python train.py --num_hidden_layers=15 --hidden_size=256 --num_attention_heads=4 --num_key_value_heads=2 --head_dim=64 --intermediate_size=704 --vocab_size=2048 --hidden_act="swiglu" --norm="rmsnorm" --norm_place="pre" --norm_eps=1e-05 --positions="rope" --rope_theta=1000000.0 --rope_fraction=1.0 --qk_norm=true --attn_scale=0.125 --bias="none" --tie_word_embeddings=true --parallel_block=false --init="uniform" --init_std_qkv=0.0234 --init_std_o=0.0 --init_std_up=0.0234 --init_std_down=0.0 --optimizer="adamw" --learning_rate=0.00245 --lr_mult_up=0.698 --beta1=0.9 --beta2=0.98 --lr_head=0.0138 --warmup_steps=358 --schedule="wsd" --decay_fraction=0.911 --decay_shape="linear" --final_lr_fraction=0.0 --batch_tokens=131072 --max_seq_len=1024 --doc_mask=false --train_tokens=644800000 --max_steps=4920 --dataset="wikipedia_en"
Each number is 128 + 32 x the weight over the matrix's rms, rounded and kept within 0 to 255. Layers, rows and columns count from 0. Numbers have three digits each.

# layer 6 attention query, 256x256, rms 0.0737, rows 160-210, columns 128-255
104155039070155089147155073132183115079158143214109196117165183123148078146123171115107141065160146112128151164120151117059146100194136143130143140133160106143136157096095124144171044153144153214208088175124112083111148088133160084130104054099110151148088125110109142129125097165179127164066114096109144149079117145082150175152105147122177139191122109108120122089124108117164151163149
112114118075120165125141093134129108155137154131157125158130102107109151138120129106109132124131093118158126171122167181147125149153160129122119096159110131136116079117117139142125165164134105131132154143133097138140133156125127108136134128132128125185119151099138099122103126095079149142088149131159125141107123123096149124184087130154134118093150175139100126128125114144127161122152
150131109087124164114133183145134144155118126146114104139075150149121123163105162135139148142153107186100189115127126109119158119155145080146099108098139114079107137147136102133091125133116137112090122119141154111120103137099128130126161148119107135095148113115143118138121112118085109102087084094124120110121158180109111127154075112180108182094124082087149130085157073117162131153118
118134132150158142101163132119163140119128129112109118149096181140135133077139128125138146155126104126151132150169122123138156138145105174120101083130167070143138145135110124111119134130125157097155103129107124144161165150115141125107118122125131131113158126108126107167141104129077140148126131106125082119117162135126118131119133135168131127130085123113119176133095115135089139093121
088148127110112162132114090128093098142117121106160137149131132120102104100146165105134117131141143087128128143078155101119142160113167155075152141129194097107146140091119168133121152093138140165146114119140083118154133113146154073147170132175121158137183104103129101085080078124107150129097151156143093132117099129084142119147134117142093158107119136141143073131101139174093175072077
164145111083139113105126139150167120112102092121074181098146115184100136118102144125156134161135106151120145158152143128108143139113160126122149147092157122138110085141131080127185094134127121174170150120115128116153136141125170181111080130145126104154110108103133143113121158131114099169130185153185206121150148129120103167141094124140106133163145086099119137086140126161176126115143
148115170123130099110092150089116168141143082119109107150130066113136129160126073125155098052149188107141168156131078138119122102132063114132094131181113146103159142105112127101088125151132140118137126117169128143080111126104072092124163073171120141135140113132095169146138144124158121107136078102178126152131097146130133094131110098055142156134113146123105096138137162124119101187105
162071140147105116137108127150122131172120154122057147096119145139155122117129100165119123121126129150099143124126127151147075114130178085108144078105122098134128120151135151105162158128081137106121177177154144157085108138112170154102106169104164118122198120117147131095125120092135062149147073119116143110165087135144129125120143112131102129128124129122204102158139156113096156087150
137105124154111151130161106138089106165096115103108157119111142140053125102105117140134158156083120119124098083109112112131110132107137164137120179077120116140129161133159146154138149092159140080120133129091117129127147117168137093138144155112147166149131083130146147113088089140107120122140122113092089122149126143123148136155154154103126121100142133131174103141101169152144116119172
134126160129140146092158098137126123139129141093132166140140122094092112137163117117115109100107172124148136143098152113125135161134105096107116182105130122119171129169125145135118121085130093067117122152109113104121147131143115113155151093137128154115116106119124113135094103127062134099182098111102131150106077118160164112168154128089155113073115116165109144109113089139135096111125
123151070100106099131154165134182122114109140152141130125162103144096109135115142174144166149163086140111134141137144149109124131136158108132156092155131097131068117106144097092150105175116160186145106087117135137113091161095155158100112108094101088127079152116137120150142169123117130167092169140119126118174184111130095125127073113188111154134125120134120128122155101142173138145126
142115074104100139113128150124103168098136092186083137175142046161108166149160122127136106120206129105183146112095165096103149101159149112147128112141086133113094099108127165080142125149143170151128132078125116118094123119075133119081150147102096101103159115146165149135138164144165101169134107160186106119172130150139134087114107133139118109115089147083122074168174142140139108155151
153078145155124180111123099153082087203127123101145151147127150075096152120137074090117105094089174119144157135082145133135137155116114049099096177116132121081158152140133129139106146104125071060105144142123140113101164089163111107161160135130141171102173111125121169147079135142096120119168129144107100139108056136167181130129156134084135080064151149139121123162091134137122109093082
140061101163167155132154088134108119190156175119169132106160166100094100123134169099105119088103133127130125110093174118136128154088127135090135122090156106093161099196137150126094148089114104071110179164131136166139182078170117096134182141137185166142119121134093168138072106097086151102180151119076091118079105106128163118171149155100105095088162162170159091140066099168126170048096
136103166115110195174118133126094096101143143089164097117120133099064166120112131118101132105024149095161128152071095049139144176123077091147106177094147168131132149166121120173130142045176146058116133167122076109117189140185052117135180135146164171189117084109143106139145121156145183059133129184079165130103081151202206156116197130111199103113162147184114123159074159124107088106146
092150137123168125153119112137133140084147174128126114130121109170107126094121147147123193150126069121141097133148107122143128135132119193137155087090146147144134115127119128126151110143130173160167129123135109158155071154141132127138105126131127098163110149139126104076157114113154153146122121165104139129153174129076083146138130126167130169149144133107126139108128127097151123141132
136138088126152118146157137137170172177170143172115078151120103111137175178152173132134119140138091131178152140152187132079118052132125126167157078151141085154142125134159194089148150203091140135176198143143127150074149087068177181096113132102104058169153187112178076146176175158141124210146114144131148143160113129162159141104114106191097131113126059138114125187176109188137161155125
121129104132166181147188135092108192112188154188105070085155105163133068143106117112177173094148076182151144178166162126142107094119187190122114086165127069106145090173160191053113178092111133099133139126126084125115113093153176157124184147112074137184096126179088042115116131075109167176112116117082129068138152059103065068116161113179074153122131119139072135131146132131153153108175
170079201225089153075130192116130143221048161121062105039145227102072119110104105076216084189105111148117141045088111157159089169063165115129134124066143084133127128130158171162191203006188099098030152158057182096158169116170055163100132150095236195150076148093115088088040202068108152149137123127004108107097150093094077152129175164120123146113191136143149129120118092135164085128192
171096091151098179120111088159070104170083186130093088184190137064148116136151086177086188128138057114074152159068142240184115145130201134069161131149184067172129093168211116026080146102145084123109182190084080191165108191145207133168104156134181130100167102204044191086116144136090069119131170191136116084126139128140101138196135161152087085159144169181068148180135118165081106123098
064144110133161141108158154119140151102152145150147136113127129171149116092116146122134173124112116084113101127163109095097176146171101188147141100124141123160128138143104109138123116110147114131153131150154101163158091130148133124136106108110122129111105141136133067119135081123160158152151136110109190115104145140116116149087134141167117147159119136138128158108107088106120145142143
120153101124157086100166171192196168157082113126132139155122144138099148163124125136128143098081071157129140078092118123061168124213085129184131136134144098145169211118125115100113099109076106127124197122160207124146114105099152068076089079135096151110133154088090063135186131157137096145104143074123151181163123190148141122079148120151144145173092057068121170129135122108077126183132
159155148120096097140103151051125097120171123172082139110177092137128104153165162136120151100150137101163182097149174165116117115161125095165089102157131105077122163172094180116082112076170118118137087110133170108149120124118075142121171078124100113193122103127149170151148097107109162156072087116125082122133153122083145076144106121162159109112057147134065098164164133130136148175103
151124109118146183154141128087047139136117139142106096146148133123131152084105166169103114101149102098156108107110156171162130157129150157119138117175171080130099131178153135071089094203150110149122153117137050124135121134112214115157172108138110115108135102191087146097142114083130150137176140135161168109155121116117125132141117125165127079145133159126122064119155145103084176161100
129110158102188136208178066099118085104189184128166150136098073095135118147191132107124093110137109113106118151151177172168132096136114097135186099140147088109126094145100117127172122142056127117142064075088110113091112140129112175145120121109120092122130167075182102155147146164101093102188083086156157115097138125117172110146109176141138092098107127129096135189142089103177162131094
080122109090125069098138169178187185166147128101139113096086095113103166100087100146130169161187089117157170174162104113083098142059165120122126126156056140093094153026158173147163120185085097126178117096167111121039108111136074108117119159135124104166173115091191110152154130148179101150138109145109110153120082151132164117102086056095102137148170093155161152105111111103110123096146
111084069158157142090176086065139117104143138146035217071190114171140068080146144095191117143131113064133173092188121135183130147099173154099059162156074111133094108148181155108101130039178155103063101211199077160168084165198131176169165075066141219174068169227058164134075092100086192136067131046095172077049128101094105102159166082183120093133160127151077144041089128086146158139151
166156099113162067114122072143163096121072122116201112089112100136130141181160120082109131090173141116065104152121122113083147151159098156113133155168104152068121159005120080161112142148111146120174063165157130135104164081128126087139083095223138124128142064117136201118193113103161141074115111075173135144089176200081191133112160184118206179115076143179182153101121147165143085134125
146083166100135163178101090173047068163117127135118112160118159201119116072084140167120140114128161189117127126156124196148076165152182182114121145160171094103149206120079060171147101112164168134100127183141192089204130121105150065117133143110157175112150135079092160080084126101072162078165151156098138140134132162122143163159114145095123132075138112137112114198117154136148161069091
153157125092120109106168150140153143150122140186099114154122123148181086115153114173143180150121128156137115132185159124111127156157182092065090104180163096106163172092131092059121144195148133112159124124117151158156104157126152102096099121159149150129161075156115173148129125166090121155139114123128123115166093122113147140105158145140100182107127104125121156135143095135125109125097
112124083150125091176144092132155163128136112172127183087155116108140095100080098116143170120157111137159107155160161133091109104103151187138101102132124109152143144194121156088137115124094126146159173117124117128121069088139146146102140118058105125205086170114068053170096101118139158185131145134142158139143164040117061116172106106154100154131116128130123117171137103111191153121153
089093066057140155168152054123098114131180155118145148186171148123090093108105136131104146096123113109119094133097111129146142154171147121110118151117118086124138106155185161108150070127114197105103153144147144149092126143163135159202140099126102149160136128199076116147143118133146137086070125132111168123145155131157090153168138105202131115124133132118092129158102115136115148131161
111148142220107170142152146111091151112097152092137110078115103064131130139061160111135101135108104160149132153093126139139100138117110081108130183126099153079120123196099118083107103116192077115087144140141081119090140084158115170136153104126216175151129150162099145139096108122146235185128139126092110072075079038138080051174173184096081105116084067156066045119100146102130104068065
118139198186119098139147126149127142073144141102125118119110180120116111130104077118169101130141131137168137124120090097132103109084105151209143133121043113133125119100150087180141111089121184102133177115106125114139160125152131149116172171115148133186145170124072093118121139128126144142085100155077087111137107143156108108132128118145112127137150129129092168091145165111145136137155
157116165145159153142155117180106139142131183123096162118162161099045123162106156130132110122117085140153157156089156149106121148159164098110101157188141135136175135144085115134131121138124127150185105142121086117134113148121126131112131083136124118116104089132090162102137164101125158171159102119129117101102101105093086084155134128079151094151123051155091089128135077114174140157129
112140174177078138129103128128114114098117123067093106133111159156113151150100098160170104150110092111140187116158155136124119149103135153169074171124112143075121077138139118119125108098119111097128106161108094128170133141130158163112131123144126161127138138130120125133116149089139150126136121166067128104095128128068170115145143183129097111125112135172125142087109128090179070152174
162134139122130126120107170078124183022099112105126111131074091102165149127139116102105116170143108133131095135112136114135133110126119134152107108161109101129105131138118133120153130138157176163141106125096099170147135135110146143135114103160140129134139133123132125126135149144134143155156132113109194134119132124123115134123136102142115090164093145176074150121140106143101106130146
153115119147124135133082110144121113142168171115128134115098142113134102102139152108127113136123120128132121127128121131142106128148106171126108136155141149139119138180118104138143130106160131119179133101130108147134122154134163135134117144122103164140127123140103156124127183125109079123139126120113155116122106060134082103093104138154123080164097115134110118145148144137186124132151
145135106117115171119148138126107096147091114137160123129150149126118133117129139115141141152141106134144126139145132144151174130183082141115158137140151108127139162176143133124139136175102144156134117178087133071113113119146108135111116069131082116121141141145120108101156105158187153154125187112115105161137154139162119159120123132135117159116116134115111121133110112144091106120112
141152152088142148110129125170100080161158141122149182093142133101147116157138153113131100093143120145132151148116143128139126142164147125111134168147136113124166128136136176116117163128120104107128136167128116131136123106159127157146140101120132150139100116112123132143103126112132102094110133138137135128108126106127140136151139141131109120109107166144133078131114106138136113079106
148135153129152143162085152090087123087085161117149145141096119123114115068108160134123128130068152092132140132113084079143141153104132139108093082106115168110120094148106129150089100102211186163140074152144109132136127131142162137155114106122161154145139116096091122102128150094098158098156169096112164100121125131069068092104152132101154083143146131151056144108103117141112177127126
090136139135139110101099203112100206108084102100138137129101108202126126110074141127140135162084163099169111100093114094156173174135153154097115115125113142148121118161166117171149133102185146123114125146073093135162106129154135108128111089141156152116097116122121122105120159177128171155121137118105157133161119117111123119122147133106179123115190135131164140093132118083107081137129
137131169130106099133126126105113142110138158170114135154108134157159130093119159178130133123120137173121113158134105099171169110114157146131160118119152161144094107107106073105120121145144167160122115114122160129146115187115111116135103165134100085143127158137112121140125119134102114120117101132150114119125136128114097125118133178154108113138140133095132138076136188125137154141144
129088125164111167128122161119072164055101122142129107109144115185113147097111153129063108134096093159130106140130136142191092118128169147137133119123081149058112075152086127129142132154177161154123134112155106114133090143126140071154148099130171127179090193170108183020109132033142142166155176130136142092117124072107052107137112128163135101161121139157128136097133132134140114074102
154126026122155154123133147134096088138124099109198133117136162100111156160149075078120156105128078057118133088151116063078192158193130160094115148153123150113171210131155197132051133108122069112098135152157147140150140100196133099142140076170098159054169139168146122130138109191162178153125156169143138184119093177166166165122176098103188119105178145154113125174071087154071117091118
105116147101121140124127141122117113135158124131164112139099109099135121088135132120122102061100161145117098133054097122118126137141132160126151110150167114168118125197128087124164101118124109118136133135059168124146089094144120113160154172156139153173137130075095085187104110154091123119126118131144109118118112129189184146159140138144144159120098147153111118141119096145126146132128
119133109107158122125109127120085114112094085149125105081094115172154132144077127100148135153110098105157096084151086077117162143111119183107126079097128171156125137155135116181145068079193139134096140132129136124114099112143168093130077142143121152126121158152113149112130126145140159151070202151113163121137093130140099152102137128087129135136178156191167135106115102115097101086128
150141143134087104114115176187165177096045096156130117114130115084142108209122173146098118108185139211103166186088117175145051033104162050120159165142115100142118154097093106049150147193107090185184128072120143123078085173068133180128131188118094049144094135122166105127103164127084027172110107125100119100139160097095143006133066149085086082138110072128153111134192157157072131162110
164044080198114158114142145112048143162129125115088173078142114117136121147115074076128088163119189067145127070151145121182090162114142102061037141097155134114128150122164151082058117033128122048024164158083128061134147061255115179153164135176153219174121111117127097165046172149111178102105120180106178123117137138122135098176140098121140024062123133144112103148107145142148159087160
107121106106102131145158100144161125167147131144153175109112134070171095207130123104153126104124111160109183136155151107137051112126099069125169126150094061124145151126179163120113127137101101101136159128125195111125178075156118151125109168160129124143113139092185108159086067128164112142097098152088122140142122147146109139129125128112136119136150162151104119135149147175172191107079
117116143128100118144145124151095075153129126133129147089137185125096097129117124122155145107085123104187149144122145135148105157074081098177098113109077113081139100152165169155115203107134116101129143145169160092141137091132128164078163146105190163138132136136117183117110132128099145114134106139105131115136110101127127114102161142090140098111128111158117120137126153141109082105113